Weights of a small transformer language model: 13 layers, 136M tokens.
Each number is 128 + 32 x the weight over its row's rms, rounded and kept within 0 to 255. Layers, rows and columns count from 0. The size above them is the row's rms in percent of the matrix's.

# layer 7 attention query, 160x160, rms 0.0397, rows 21-31,52-63,84-95,116-127,148-159, columns 0-79
size [102 106  96  90  93  83 114  92  97 118  97  97 106 106  87  99  93 110 101  94  85 113  95 103  90  98  82 109 102 107  95 105 102  99  93  94 113  85  89  92  99 104 108 109  99  95 106  99  96  90  87 107 105 106 103  88  98  95  91]
[[108 107 127 117 195 151 169 141 112 119 145 161 113 146 132 176 155 161 127 102 161 152  93 157 111  77  87 120 117 146 133 101 115  82  97  99 153 126 159 131 113 136 169  93  85 106 117 155  74 137 137  53 121  86 193 111  61 138 132  87 101 165 122 153 134  95 137 153  98  86 102  93 152 104 144 109 161 141 146 152]
 [ 72 117 138 123 165 136 148 118 146 171 165 131 173 136 193 143  85 146 173 138  83  79 128 179  99 103  63 114 139 113 132 124  30 151 182 136 162 134 108 107 107 157 127  83 179 177 119 133 100 122  75 115 205 125 128  93 133 190  80 115 100 104  90 137 126 147 104 157  93 114 138 169 165 168 172 140  74 132 114 141]
 [ 94  65 167 121 182 140 123  96 150  93 182 140 146 182 144  87 142  87  82 123 132 148 155  93 143  40 120 125 111 163 133 103 157 144 147  90 113 177 116 162 127 111 192 111 150 132 138 126  76 122 113 164 137  98 155 148  76 114 199 158 144 155 150 121 204 113 133 173  84 114 153  92 159 163 167 130 105 191 125  71]
 [139  96 144 142 157 113 120 152 130  47 127  37 152 144 116 106 162 129 104 161 136  86  84 105 103 133 183 138 128 164 119 177 172  74 101 166 114 145 139 153 127  86 110 169 115  76 133 179  35 103 121 165 112 129 188 135 161  89 106 149 109  85 118 102 136  99 154 143 150  93 115 145  82 148 144 151  87 133  65 140]
 [118  83 144 137  61 137 124 134 126  87 131 120 150 177  90  59  93  93  74 169 184 143  77  88 104 188 182 138 111 155 157 127 115  97 155 124  96 132 142 158  86 150 162 151  89 147  82  51 157 168 109 140 133 113 136 147 102 147 176 169 176 131 102 103 146 130 196 121 122 143  98 189 162 177 149 134 143  78 104 137]
 [186 196  73 143 192 109 136 138 164 154 107 194  55  73 173  74 161  97 121 121 185 116  93 114 125 154  84 143 130 118 114 132 127 141 138  93 177 118  69 107 168 132 117 119 125 130 102 113 100  83 150 132 112 153 155  72  67 152 141 155 164 123 151 123  63 157 104 173 101 145 114 162 119 192 138 132 133 110 143 131]
 [112 145  74  86 191 114 190 191 131 183  83  78 138 199 121 188 173 159 122  86 162 161 163 136 119  57 109 106  87 131  93 143 133 108  51 134 123  90 172 131 123 103 167  95  79  87 149 174 113 105  68 120 125 115 183 106 102 121 129 138 165 106 116 155 128 144 123 123 135  95  82 118  92 114 164 105 149 163 111 136]
 [144  90  57 147 107 134 125  90 143 137  92  92 113 136 137  93  77 130 171  79  44 132 164 109 148 101 187 131 137  92 119 142 136 122 136 148 107  64 113 164 109 109  98  66 147 133 127 129 176  99 157 118 130 154 108 102 120 137 148 150 124 120 109 138 200 149 146 116 189 113 129 147 103 191 162  87 158  82 106  91]
 [161 115 102 124 156 158  86 138 118 162 160 140 152 137 129 151 124 191 123 121 128 190 149 134 134  93 148 126 134 118 155 106 184 133 144  76  97  83 129 137 160  74 121 142  84  77  78 144 103 125 104 164 148 181 157 129 171 126 201 159 161  94  77 175  85 131 156 161  98 120 110 112 129 116 155 169 143 143  53 117]
 [185 106  79 140 157 143 159 113 130 178  83 148 160 167 106 101 138 143 154 147  96 125 139  64 158 124 133 120 131  83 126 168 198 151 112 129  62  68 135 106 141 112 174 156  84 149 105 154  69 140 174 153 117 211 135 137 149 110 118 141 156  70 166 136 126 144 147 125 152 124  59 117  98  77 114 111 134 128  89  99]
 [165 155 124 126 112 101  98  97 147 150 146 103 124  41 100 130 129 145 115 129 114 124 134 155 113 118 100 183 124 146 134  95 191 118 109 116  89 137 121 144 140 201 107 145 154  97 171 134 131 138 135 153  91 151 132  72 150 129 116 150 112  80 151 108 131  91 107 109 143 122 178 113 103 136 151 189 165 116 142 131]
 [123 135  75 146 172 104 173 185 133 161 123 110 123  65 141 158 115 190 161 118 113 131 153 174  76  97 127 177 169 159  81 146  80 153  93 161 109  83 118 112 144 117 139 118  96 105  68 126 175 130  81  97  87  88 129 123  98 124 154 168  76 128 153 178 123 127  92  81 192 139 136 131 169  98 172 106 160 120 183 177]
 [195 100 139 124 101 142 151 167 109  91  94 123 128 125 115 119 127 146 181 148 164 110 115 104 178  98 181 148 134  69 118 179 161  62 146 132 117 158 159 151 157  68 154 134 118 114 123 106 105 181 141  84 170 140 177 143 109 150 143 157 158 111 149  70 134 182 117 147  67  69 122 169  46 163 124  99  83 120 117  86]
 [103 154  74 114 137 130 181 162  91 111 199  75 157 130 143 127 148 110 164 126 127  99 120 128 131 178 120 151 129 116 137 143 100 129 113 141 197 158 164 149 119 139 104 141  82 114 142  82 159 108 102 148 144  92  87 123 112 117 143  84 156 163  45 186 141 169 156 194  61 139  96 220  87 152 180 112  89 130 114 117]
 [185 113 147 115  78 126  69  57 140 122 141 146  78  75 144 147 173 106  95 110 153 120  98  68 193 138 195  61  95 162 177 139 116 125 123 169 141 146 196 168 136 127 107 145 144 124  96 118  94 159 136 176 200 144 172 101  88 100 112 167 157 104 124 163 191 148 141 179 135 173 155 168 137 131 120 111 117 145 103  95]
 [203  80 160 153 140 108  90  78 136 130  65 110 134 135 137 123 141 165 148 164 159 112 120 136 118  89 116 122  98 148 144 122 175 101  60 123 126 107 108  97 162 160 161 177 138 154 105 135 111 121 134 140 111 180 116 136 104  62 105 104 140 127 139 164 144 175 165 128 170  54  87 118 151  59 149 154 136 152  12  88]
 [164 147 124  93 105  88  89 130 134 125 111 163 135  75  96 146 101 133 129 211 161 157 147 110 108 141 126 105 111 115 166 119 161 121 133 144 134 117 130 129 162 137 125 159 102  91  81  85 138 131 107 131 121  89 165  81 128 107 120 115 135 159 192  20 130  76 176 117 106 122 184 119 105 106 139 106 107 138 117 172]
 [147 171  86 150 195  96 149 171  98 148 100 112  96  94 141 100 120 212 132  57 124 132 145 125 113 114 137 125  68 193 119 109 149 124  83  54 173 122 103  97 101  95  97 142 115  88 166 159 131 156 172 131  69 152 103 104 121 160 152 131 183 103 152 161 128 129 162 137 140  98 109 126  71 168 125 130 187 157 108 137]
 [150  97 111 148 115 153  91 136 141 110 112  93 119 142 145 133 153 160 178  90 163 109 116 132 131  59 157  86 128 146 114  92 145 134 142 131  99 116 168 148 183  82 129 123 142 110 143 133 122 158  76 120 132 127 131 107  48 128 150 129 147 125 126 151 140 168 119 131 159  93  57 116 156 112 137  87 115 141  87  62]
 [ 98 103 137 112  55 109 112 150 178 154 154 139 117  86 164  80 121 112 109 136 108 107 172 130 170 141 122 195 168 163 145 147 137 127 122 196 103  96 103 115 135 140 128  61  98 175 104 210 204 143 117 111 205 211  87 149 144 152 167 114 108 104 115 137  98 109  67 106 179  98 156 100 101  98  85 158 162 133 112 134]
 [128 107  77 170 154 141  91 119 121 175 106 156 159 136 120  94 127 155 218  79 106 170 190  97 108 184 100 127 123  97 132  95  80  85 105 159 143  40 171 127  73 145 129 159 106 122 132 136 147 102 115  86 138 156 121 150 110 119 168  91 136 108  88 181  84 150  86 111  67 130  81  88 146 142  79 169 120 166 164 133]
 [ 70  93 109 141  90 181  98  97 121 151 159 138 160 142 167  97 128 129 174 165  85 103 163 137 155 124 131 126 158 128 103 113  89 118 166 114 126 136  70 137  73 155 159  74 153 130 119  96 103 150 109 139 212 174  70 180 164 142 123  99 152  93  95 127 171 154 112 163 150  78 104 118 175 167 158 143  98 102 120 106]
 [152 184 134  93 125  75  89 100 178 141 114 161  67  91 106 143 126 138 130  85  89 134 117 199 120 147 106 153 172 147 133 157  86 125 108 118  71  97 136 112 121 113 103 130 111 160 156 199  81 151 129 112 131 100 130  95 144 169 131 147 149 129 168 185 155 123 145  88 130 140  91  97 158 147  39 170 125 131 203 132]
 [147 118 137 167  90 216 117 160 169 114 109 133 143 169 145 161 114 135  87 129 142  77  89  75 142 143 153  98 140 108 166 157  97 106 149 165 180 102  50 175 178 125 121  93 171 162  11 151 172 133 172  99 141 180 148 103  91 189  97 126 126 146  73 103 167 192 145 123 123 144 116 150 147 148 117 142 148 124  53 115]
 [124 111 108 161 156 120 140 104 143 133 111 132  94  84 117 106 156  98 179 143 162  66 120 155 134  99 140 115 132  76 114 146 172  61 166 127  88 112 138  73 145  66 188 142 117 118 109 132  98  98 162 161 144 233 138 182 155  72 120 179 148 131 147  62 137 154 147 113 130  90 101 157 152 134 111 101 127 136  79 105]
 [160 110  99 121 122 133 152 195 129 107 146  56 179 139  85  99 126  75 138 134 158 152 138  77 105 135 140 121 117  98 115 140 189  93  93 106  97 148  78  92  74  91  96 170  91 168  95 102 222 168 148 151 132 126 133 130 150  86 116 155 100 142 165  74 100 145 168 126  57  97  90 153 127  80 120  72 155 149 162 121]
 [139 111  46  97 117 150  84  86 158 101 165 172 104 103 126 172 119  89 116 147 142 122 119 105 117  80  95 115 116  59 120 167 107 128 144  96 143 120 168 129  91 150 159 180  90  96 118 172 111  84 112  84 179 130 147 140 154  79 118 172 144 145 109  87 196  77 127 129 109 120  88 103 125 148 103 119 119 114 128 149]
 [114 145 111 148 178 149 168 213 131  71 130 125 169 191 172 156  84 161 162 122 137 112 104 167 104 146 109 146  90  92 130 112  52  94 177 151 135 148 106 120 113 170 114 104 148 170 166 101 132 127  79  67 134  81 117 183 141 133 207 113  89 140  87  79 122 172 149 150 105 107 140  70 156 117 155 133 115 173 102 126]
 [130  90 132  95  61  84  48 117 118 117 156 159 132 142  93 104 126 125 111 137 101 115 133 147 121 154 143 118 195 115 159 138 136 150 130 130  95 104 125 149  47 126 149  95 194 123  91  71 151 153 147  85  94 177 147 130  89  93 101 169 124 154 115 156 145  70 173 138 132  93  99 116 128 113  44  90 113 131 124 156]
 [158 149 127 110 158  74 135 163 155  83 135 157  69 190 155 151 123 193 150 116 140 148 150  92  87 143 165 103 121 149 139 144 153 151 107  97 173 177  99 121  89  73 140 103  91 110 140 112 130 110 116 192  69 133  83 148 114 170 112 134 185 118 129 196 127  97 100 113 104 143 112 110 111 159 112 118 121 155 101 193]
 [162 121  70  70 188 162 126 175 142 125  96 114 124 160 135 147 129 166 177 124  94 158 131 146  82  85 125 124 106 132 123 129 161 177 105 126 135 117 142 109 135 129 158 103  95 188  69 208 114 100  89 126 127 135 138 159 101  98 145 130 149  89 169 118 129 172 175  68 123 131  79 125 122 128 172 150 179 214 107  96]
 [104 153 108 187 161 102 115  59 128 143 155 135 114 142 147  54 107 137 117 118 108 123 126 133 187 167 134 125 177 169 126 124  93 155 144 131  77 175 159 128 192 170 157 141 122 154 123 115 108 123 102 138 147 123 111  87 113 162 131 125 170 102  90 154 110 193  74 104 140 157 188 104 186 121  74 103 134 110 127 137]
 [132  89  32 128 148 154 145 151 120 125  97 113 125 220 111 140 153 118 137 121  92 163 142 112 126 188 102 162  57 112 112 142 116 122  94 123 155  91 118 160 142 132 131  88 113 132 176 122 156  95 135 128 134 124 139 162 110 171 164 125 196 130 114 134 130 181 122 193  69 134 111 141 141 190 161 149 116 184  60 140]
 [170 175 118 160 130 169  82  74 151 138 133 142 100 180 142 140 162 147 149  51  83 126 138 119 137 132  98 133 111 119 128  68 157 174 170 162 155 126 149 141 127 109 178 128 123 130 136 117  73  73  65 117 146 126  99  94 133 135 104 179 145  82 142 130 133 155 106 141 113 139 181 164  95 189 176 139 146  93  90  91]
 [136 139 124 106  97  95  68 209 149  88 135 134  87 134 129 157 134 128 147 123 148  82 157 110  84 122 160 169 153 157 166 100 152 132 156 150 138 177 129 135 158 108 112 138 115 129 171 111 149 165 180 143 136  98 141  69 104 169 128  93 146 105 146 194 139 150  98 109 124 173 136 143 161 126 122  99 104 110 146 184]
 [212 121 102 139 191 148 164 159 122 106 106  61 133 125 122 112 133  92 172  98 135 121 117  72 153 100  88 162  56 135 153 158 177  85 121 127 133 121 140 164 135 124 143  57 147 141  90 115 139 106 107 157  91 115 170 104 188  91 100 176 155 136 154 104 147 122 113 101  99 115  94 126 123 139 161 134 156  73  96 109]
 [142 106 128 119 154  99  87 122 163 121 150  76  98 105  97 184 157 181 124  69 175 155  91 166 128 132 143 111 166 127 101 182 140 108  97 150 147 167  65 194 164  96  96 162 139  97 158 147 158 180 161 132 123 167 131 138 178 112 166 145 130 157  92 159  83  81 119 103  88 133 117  70 123 113  45  90  72 114 141 135]
 [109 198 181 106  97 132 128 134 151 115 135 119 120 114 174  90  73  95  71 118 112 142 155 125  93 129 113 110  62 108 167  78 130 112 107 100 107 125  67 125 104 138  85 101 137 107 207  99 144 163 130 127 109  63  78  81  81 112 178 110 165 126  80 117 148 124 150 147 101 125 209 119 105 130 114 129 110 139  91 163]
 [186 188 139 130 156  88 109 122  90  84 118 155 143  70 141  88  71 147 156 102 113 160  93  87 155 122 105 126 130 126  91 144 121 188 164 153  89 176 123 164 143 141 119 182 189 140 165 126  74  95 154  94 123 170 204 165 128 134  94 150 146 154 161 162 112  91 105 152 147 105 131 162 128 168 121  87 120 127 201 101]
 [143 201  98 123 142 132 122 139 120 105 111 148 103  79 102  82 173 112 114 126 140 138 128 150 104 127 154 168 135  96 154  66 119  96 152 111 129 157  83  84 138 135 144 185 139 120 182 137 150 150 176 232 103 170 115 176 112  94  74 143 173 113 150 184 135 138 132 147  87 189 133 152  98  89 149 170 150 179 116 114]
 [157 147 175 123 155 111 174  82 142 129 117 128  91 145 143 148 158 163 106  74 177 185  95 168 112 101 121  95  70 162 161 128 166 100 126 152  84  72 149 100 105 109 136  87 125  78 131 175 124  88 116 100 115  95 166 149 151  95 171 127 178 185  68 117  92 142 147  83 120 113 131  87  88 106 105 108 117 164 138 109]
 [153 164 135  89 110  68 149 153 151 123 129 154 119 127 102 167 178 142 179  54 219 183 122 138  61 119 132  76 121 156 143 138 118 171  84  84  93  75 170 110 127 120 138 145 102  92 171 171 138 130  50 115  75 122 108  62 133 174 123 131 131 161 152 152  84 126 195 109 124  97 112 158 116 106 141 115 122 157 177 188]
 [141 132 101 167 239 176 115 145 122 108 133  69 155 133 111 113 186 102  97 138 134 118 112 125 124 147  96 117 151 143 104 138  94 147 105  87 145 117  99 151 164 140  93 127  81 154 163 194  96 137 174  96 166 101 111 137 124 114 207 166 149 127 103 145 123 166 160  96 143  62  60 125 184 135 135 132 170 137 128 101]
 [ 76 151 131 118  93 144 146 168 123  85 140 167 148 101 181 118 137  84 125 118 118 102 111 156 132  92  58 198 109 146 188  86 105 149 176 163 163 176 124 154 129 124 102 144  26 140  90 120 139 157  40 160 131 154 111 142 151 134 145 149 104 141 149 119 101 129 105 153 188 158 100 201  81 158 167 131 141 120 140 166]
 [140 151 114 103 103 168 117 117 114 158 146 105 178 141 151  79  96  97 123 119 112 138 164  94 137  98 161  51  71 127 112 138 120 141  82 121  90 134 124 123  69 149 108 113 116 156  77 123  92 125 133 135 160 181 196 117 104  95  81 165 184 163 147 224  92 146 142 157 100 142  85 106  96 140 147 125 156 103 133  84]
 [175 178 135  98  96 146  74 128 103 108 136  90 171 101 132 110 134 176 111  95  83 184 175 122 108 105 169 125 201 116 125  89 116 157 131  69 120 169 164 128 112 133 140 103  79 181 141  89  98 112 123 242 123 119 173 114 104  93 104 132 101 141 134 172  91 166 158 132 135 159 113 182 124  88 133 120 115 185 196  98]
 [124 120 168  86 168 134 104 148 105 185 120  55  58 130 122 116 131 136 180 103 199 142 188 117 141  93 158 116 112 123 134 193 107  89  87 151  86  99 108 145 162  56 105 137 123 138  99 125 118 134 113 117 154 143 108 138 161 133 157 115 156 113 117 146 122 175 129 130 156 143  59 132 119 139 160 178 123 124 130 133]
 [141 175 121 152 162 166 173 114 129 149 159  81 117 107 102 163 147 151 200 141 177 157 204 107 147 119 165 131 138 158 137 163  59 126  79 127 141 109 126 142 160 120 166 100 121 146 160 159 145 114 100  71 150 128 141 131 112  99 115 131 143 110 132  64 166 110 105  78 155 128  67  71  87  86 111 220 178 141 168 135]
 [ 61 171  89 139 169  88 147 105  86 145 105 104 138 131 119 129 187 164 135  93 143 118  96 134 163 119 129 137 148  75  97 125 154 145  39 152  67  86 121  96 104 117 131  72 132 105 125 136 111 142  91  85 102 179 123 113  91  96 140 102 142  81 169 169 104 128 110 108 103 163 131 159  82  76 170 173 154 109 112  80]
 [130 152 107 122 101 155 192 140 175  74 161  97 176 191 147 154 130 150 119 130 136  70 194 178 135 139 102 138 140  79 142  67  92  66 136 151 146 157 116 124 117 124 129 176  91  99 143 171 164 101 137 164  77 135 133 163 121 153 117  86 171  78 131 151 154 133 146 131  51 145 157 127 155 119 127 134  79  97  83 116]
 [108 106  69 140  94 113 111  85 140 109 138 145 101 126 143 111 135  91  84  93 134 169 119 124  97 108  58 171 122 133 141 112 146 177  72  98 119 156 133 143 131 196 147 152 178  67 119 131 155  30 137 154 104 109 108 170 121 122 122  98 180 142 123 126 106  87 180 122 179  69 123 125  88 120 132 121 120 163 156 125]
 [152 136  85 180 153 115  75 107 147 101 109 144 139 167 116 118 134 118 143 152  94 153 183 141 130  80 143 135 167 108 108 186 119 159  76 115  85 106 160 116 151 126 155 106 111 117  99 158  98  94 103 131 118 166 105 125  47 115 184 121 169  86 150 153 108 179 124 129 178  47  86  97 143 145 106  84 180 121 135 100]
 [ 96 132 210 116 105 103  94 115 100  77 166 171 187  51 108 147 121 145 136 156 110 139  96 180 156 181  39 139 160 141 143 138  71  96 123 129 169 167 115 100 113 187 125 130 158 117 131 131 128 144  76 111 119 108  97  78 227  92 117  78 155 141 104 113  82 155 139 163 118  68 143 107 116 106 116 111 125 136 141 152]
 [126 205 134  99 195  69 100 147 147 147  56 133 126 130 120 145 148 149 149 102  86 179  86 124 172 127 140 112 130 137 107 119 150  90  75  94 139  86 131 149 165  30  98 150 128  58 134 168 128  93 142 110 118 155 125  85 103 148 185 121 145 134 165 148 169  72 188 113 151 115 114 111  98  86 145 145 168 137 124  88]
 [155 117  84 116 173 200 128 107 155 118 144  61 134 107 113 169 127 194 107  80 163 134 110 144 126  58 128 131 125 131 138 102 187 146 100  82 111 104 183 138  99  77 122 145  80 162 140 167  74 138 144 148 165 160 150 176  81 126 178 132 138 116 135 178 141 135 151 146  95 129  91 156 131 133 134 137 188 172 120 105]
 [ 78  73 157 119  95 178 174 102 105  97 186 141 128 195 172  95 117 128 118  71 143 112 124  91 137 191 106 121 129 135 139 162 159 165 153 175  99 124 173 159 154 142 135 135  95 130 143 130 110 125  83 110 189 119 144 137  94 120 190 152 118  85 181 164 103 175 125 125 146 132 145 146 100 152 149 100 147 153 140 121]
 [163  93 157  93 132 149 175 128 127 122 109 136 170 157 155 166 166  76 147 160 119 162 200 160 156 168 133 163 148 150 128 133 112 142 145  98 102 160 115 165 120  95 161 133  76  98  91 126 125  94  99 146 139 181 158 139  75 123 234 125 172 156 113 108 110 134 181 114 131 106 130  55 101 117 123 101 141 160 127  91]
 [175 132  78 142 181 126 155 154  84 205  98 134 102 195  84  98 155  92 111  80 142 119  84 112 165 122 189 146  89  99 113 153 157 119 123 133 123 136 100 140 152  68 140 119  90 197 101  89 100  65 115 148 144 151  87 126  66  99 104 165 204 113 149 135 141 155 130 186  82 123  66 150 106 187 139 140  95 167 138  71]
 [141 163 150 112 121 143 154 116 133 128 145  52 117  73 122  78  74 152 148  89 127  91 134 140 124 119 146  88 125 187 172  83 128 115 158  97 109 129 115 173 105  56  88 176  82 146 146  93 118 168 165 173 115 147 188 102 110 169 110 144 102 121 152 177 162  76 203 129 100 173  69  97 126 115  92 111  87 131 133 104]]
# layer 7 attention key, 32x160, rms 0.0388, rows 20-31, columns 0-79
size [ 98  97 100  91  95 101  88 114  97 107 101 103]
[[ 99 163 107 137  62 142 194 148 119  96 162 163 138 135 114 158 141 112  86 128 135 188 165 175 106 155 104 141 201 101 116 128 119 117 140 124 152  96 137 114 155 110 116 148 167  73 141 155 132 133 106 190  68 110 115 188 103 159  77 151 143 165 130  71 103 114 121 175  73  91  85  97 101 122 176 157  69 155 145 135]
 [ 75 129  91 152 119 127 138  72 151 187  92 133 121 184  60 109 134  78 136 106 167 133  85 131 150 136 147 147 116 141 114 113 135 138 126 108 139 142 110 144 176  63 137  96 173  95 100  89 131 149 107 124 171 158 134 148 141  76 103 143 189 106 125 139 126 101 139 137 160 147 104  86 139 173 194 123 173 154 144  70]
 [ 62 115 161 138 119 149  75  79  81 158 101 186  86 141 119  53  92 128 198 100  75 140 119 122 139 169 151  84 133 111  81 130  70 130 116 116 117  97 121 151 110 100 121  85 128  80  92 142 117 125 113 109  79 102  69 187 141  92 117 122 121 171 114 175 116 103  41 102 144 100 106  90 153 156 112 123 111 109 172 179]
 [ 92 135 139 139 143 161 155 138 174 118 130 121 144  89  40 183 142 164 152 176 116 209 124 111 127 130 118 139 157 116 137  87 116 148 124 112 108 125 105 101 132 125 156 132  93 142 142 118 114 134  68 167 140  88 223  91  97  83 125 137 148 158 157 169 171 153 122 131 108 113 165  84 100 136 107 111 176 107 160 150]
 [ 88 129 106 186 163 120 128 170 109 177 151  76 137 125  79 192 135 122 175 157 174 126 133 168 118  90 129 132 120 140 143 123 124 162 163 177 145 141 136 104  99  56 153 149  93 138 137  97 104 132  80 131 165 146 152 154 110 184 177  74 124 159 145  82 208 116 115 114 119 139 135 100  91  96 169 138 138 148  85 129]
 [103 107 148 179 145 128 154 126 116  83 119 148 114  50 165 127 151 109 192 147 129 182 149  96 126 171  81  96 140  99  95 121 106 144 143  88  91 160 183 145 127 136 200  81 115 133  55  80 138 175 126  56 154 162 182 140  84 105 102 140 181 114 162  68 151 126  94 141 143  78 118 151 142 151 152 169 165  94 128 164]
 [173 118  73  98 136 118 200 107 136 188 127 103 155 169  57 147 149  97 126 137 109 125 153  60  96 135 166 137 156 143 102 162 155 144  77 158 133 114  88 175 115 117 100 175  99 118  62 152 114  92 184 111 120 133 149 150 117 146  97 164  81  98 164 159 166  86 164  92 108  85  56 120  47 137 161 126 110 152  63  95]
 [127 116  99 111 188 163 188 168 135 139 128  93 105 152 100 143 136 150 183 105 177 151 155 116 102  65 117 116 103 151 131  73 158 113 133 121 136  96 136 181 141  69 171  90 117  87 122  97 153 140  91 149 139 107 129 202 163 124 145 157 156  93 120 134 113 140 162 134 129 150 108  71 123  69 179 191 110 186 106  89]
 [132  91 128 115  90 159 158 141 144 129 110  92 153 141 153  65  97 130 120 129 124 140 106 104 136 120 146 134  45 162  86 112 115 137 172 189 124 120 145 102 163 114 143 144 103  91 151 152 153 163 138 180 129  93 101 104 144 207 116  65  92 173  93 109 136 127 172 138 141 150 176 142 110 179 100 110 128 178 143 105]
 [125 116 156 180 154 115 200 132 130 133 142 109  76 143 104  62 189 127 138 123 122 126 120  96 149 167 137 108  88 130 123  88 163  96 154 151  65 102 145 105 143  94 150 119  99  99  86 151  87 170 128 164 107  78 171 170 164 137 204 152 127 172 137 112 151 143 136 146 139 142  94 142 145 129  81 145 143 141  77 142]
 [141 142 147 120  95 150 181 171 166 174 130 151 178 139 135 189 129 177 127  77 139 120 130 158 100 148 106 126  84 119 134 177 162 166 108 118 135  65 102  51 154 111  99 190 120  90 133 134 140 137  92 146 141  90 108 161 133 158 164  97 131 151 136 118 132 163 134 160 115  90 112 105 112 135  83  45 107 178 131  93]
 [150 101 153 134 118 102 122 185 145 130 130 134 128 178 121 101 176 116  74 129  72  91 121  68 139  84 157 104 154 100 175 144 123 119 128 120 150 118 174 105 155 134  93 191 207 157  78 130 119 117 185 170 164 128 132 116 113 136  98 156 151 106 124  91 173 168 145  66 104 120 143 182 135 124 152 166 174 159  70 166]]
# layer 7 attention value, 32x160, rms 0.0375, rows 0-2, columns 0-79
size [ 99  99  92]
[[ 76 136 154 152 127  78 136 162 109 120 179 149 156 137 159 144 111 183 104 108 188 119  93 127 120 118 102 154 122  93 104 174 135 128 145 169 133 135  89 128 137  65 146 132 104 121  89 141 117  82  71 138  86  47 120 126 105 132 104 100 143 139  96 129 129 125 173 139 181 135  73 120 167 122 129 118 125 104 127 121]
 [152  91 118 139  80 137 147 130 103 143 107 148 167 118 136 119 143 143  45 155 176 107 158 175 139 141 161 214 198 135 101 181 142 131 158 130 191 111 102 153 147 145 143 125  65 214 144 170 176 121 158  96  90 204 122 105 170 107 141 185 142 127 128 131  88 139 102  92  88 141 135  82 140 102 107 183 142 105 156 102]
 [173  99  89  98 157 125 181 145 155 108 152 172 173 105 145 149 127 140 120 186 144 136 122  92 158  70 159 133  63  49 115 128 100  83 134 139 145 107  81  92 112  95 111  83 131  82 134  79 130 144 110 114 114  60 155 139  80 194 121 108 154 116  86 102 119 102 149 131 145 110 156 161 113 172 131 136 129 101  97 188]]
# layer 7 attention output (transposed), 160x160, rms 0.0297, rows 0-2,32-33,64-65,96-97,128-129, columns 0-79
size [ 94  97  89  88  91  86  89  97  90 100 103]
[[135  92 166 102 170 162 135  77 128  69 155  92 201 163 119 155  54 107 110 171 156 127 108  91 175 142 108 114 120 204 144 114 125 114 114 121 102 127 186 140 105  85  89 161  94 132 192  44 170 140 121 127 202 157 112 140 104  73 164 152 157 118 127 148 121 121 122 131 160  99  67  95 114 130 123 192 129 188  87 124]
 [154  86 119 147 127 127 118  90 160 117 166 120 110 144 107  63 149  99 163  92 150 136 118 116 134  76 111 142 135  84 151 117 134 128 165 169 109 120 103 162 184 202  87  97 192 121 162 135 116  93 128  47 172 132  90 101 141 168 146 141 123 115 170 105  90 173  70  91 107 138 116 104 184 131 139 108 166 144  82 125]
 [124 139 143 133 107  91 116 114 151 145 118  92 111 108 144 157 142 141  88 125  93 168 109 120 157 109 210 112  84 143 111 102 134 166 129 132  88 152 100 160 176  57 121 197  97 107  88 134 163 168 100 184 128  89 157 138 118 146 153 124  78 123 149 115 143 157 121 132 163 156 192  99  59 128 128  87 108  82 140 130]
 [170 103 155 146 175  94 121  78 170  64 173  71 123 137  93 143 137 122 138  90 136 154 122 139 131 146  81 175 148 135 134 130 151 101 140  87 104  85 115 128 117 142 146 167 131 118 167 104 110  88 116 152 166 110 122 133  92  84 126 210 161 126 117 158 137 149 118 114 216  85 182 166  87 106  96  87 139 201 134  72]
 [148 126 101 130  89 135 115  94 149  85 166 166 158 155 117  99 125  60 189 158 174 128  59  74  82  71 142  83 129 124 133 115 184 110 129 154  76 151 178 174 151 168 102 132 185 142  91 148 105 120 153  58 182 190 131 155 155 114 141 131 101 112 103 106 130 142  88 127 142 120 103  71 105 133 190 100 167 147 141 144]
 [ 93 105 181 194  90 129 127 136 164 104 138 121 137 195  95  84 132 140 137  91 104 182 105 129 121 145  66 136 160 140 205  62 134 142 106 101  89  97  98 116 139 197  91 166 154 146 175 113 140 116 149 161 139 174  75 141 110 142 140 146 165  98 139 135  91 150 119 179 121 125 193 159 150  71 127 136  55 184 166 160]
 [118  99  64 130 113 121 168  77 152 136 155 189  83 138 117  79  99 116 167 147  87 119 128  97 136 163  94 136 162 151  77  79 138 145 158 115  35 148 119 139 120 194 109 102  96 142  89 115 128 126 174  71 190 115 139 116 156 142 182 113  65 163 150  68 110 167  93 180 176 138 106 162 160 115 157 148 171 130 166 115]
 [137 138 132 179 163 150 206 124 138 142  95  68 147 175 198  94 128  66 143  83  96 136  80 155 159  72 108 168 133 150 153  85 143  63 158  79 125  81 120 104 127 132 107  62 167 161 132 175 109 163  91 150 182 106 124  80 136 161 139  90 153 178 139  76 154 120 127 147 128 137 161  75 130  93 203 118  89 144 147 104]
 [160 140  70 135 191 155 145 119  93 133 169 108 126 108 157 105 119 144 128 165 108 136 138 115 137 131 129 114 139 176 129 143 145 137 116 142 126 117 123 171 144 136  46 152  81 109  97 108 123 104 171 122 172 173  87 197 124  69 194 149  53  80 123 122 114 133  78 126 179  98  64 141 163 223 182 100 153 148  90 149]
 [141  90 155 135 119 104 134 165 177 101 166  88 176 133 135 175 119 144 139  49  89 112 106 100 128 146 138 196  99 123 161 113 157 130 112 101  79  94 121  98  92 133 131 145 173 157 184 144 117 136  92 176  75 104  56 127 149 159 103 109 175 202 100 131 182 113  79  98 125 101 137  39 114  93 133 116  91 178 148 119]
 [129 137  94 103  94 129 109 130 138 173 136 153 105  84 116 120  71 130  81 140 119 198 110 116 140 135  76 105 151 167  91 111 118 118 159 195 108 137 119 140 163 164  99 118 131  76 144 121  90 123 160 156 173 115 149 153 136 133 178 104  97 127 152  51   9 146  45 129 180 114 109 165 119 152 154  78 183 134 161 146]]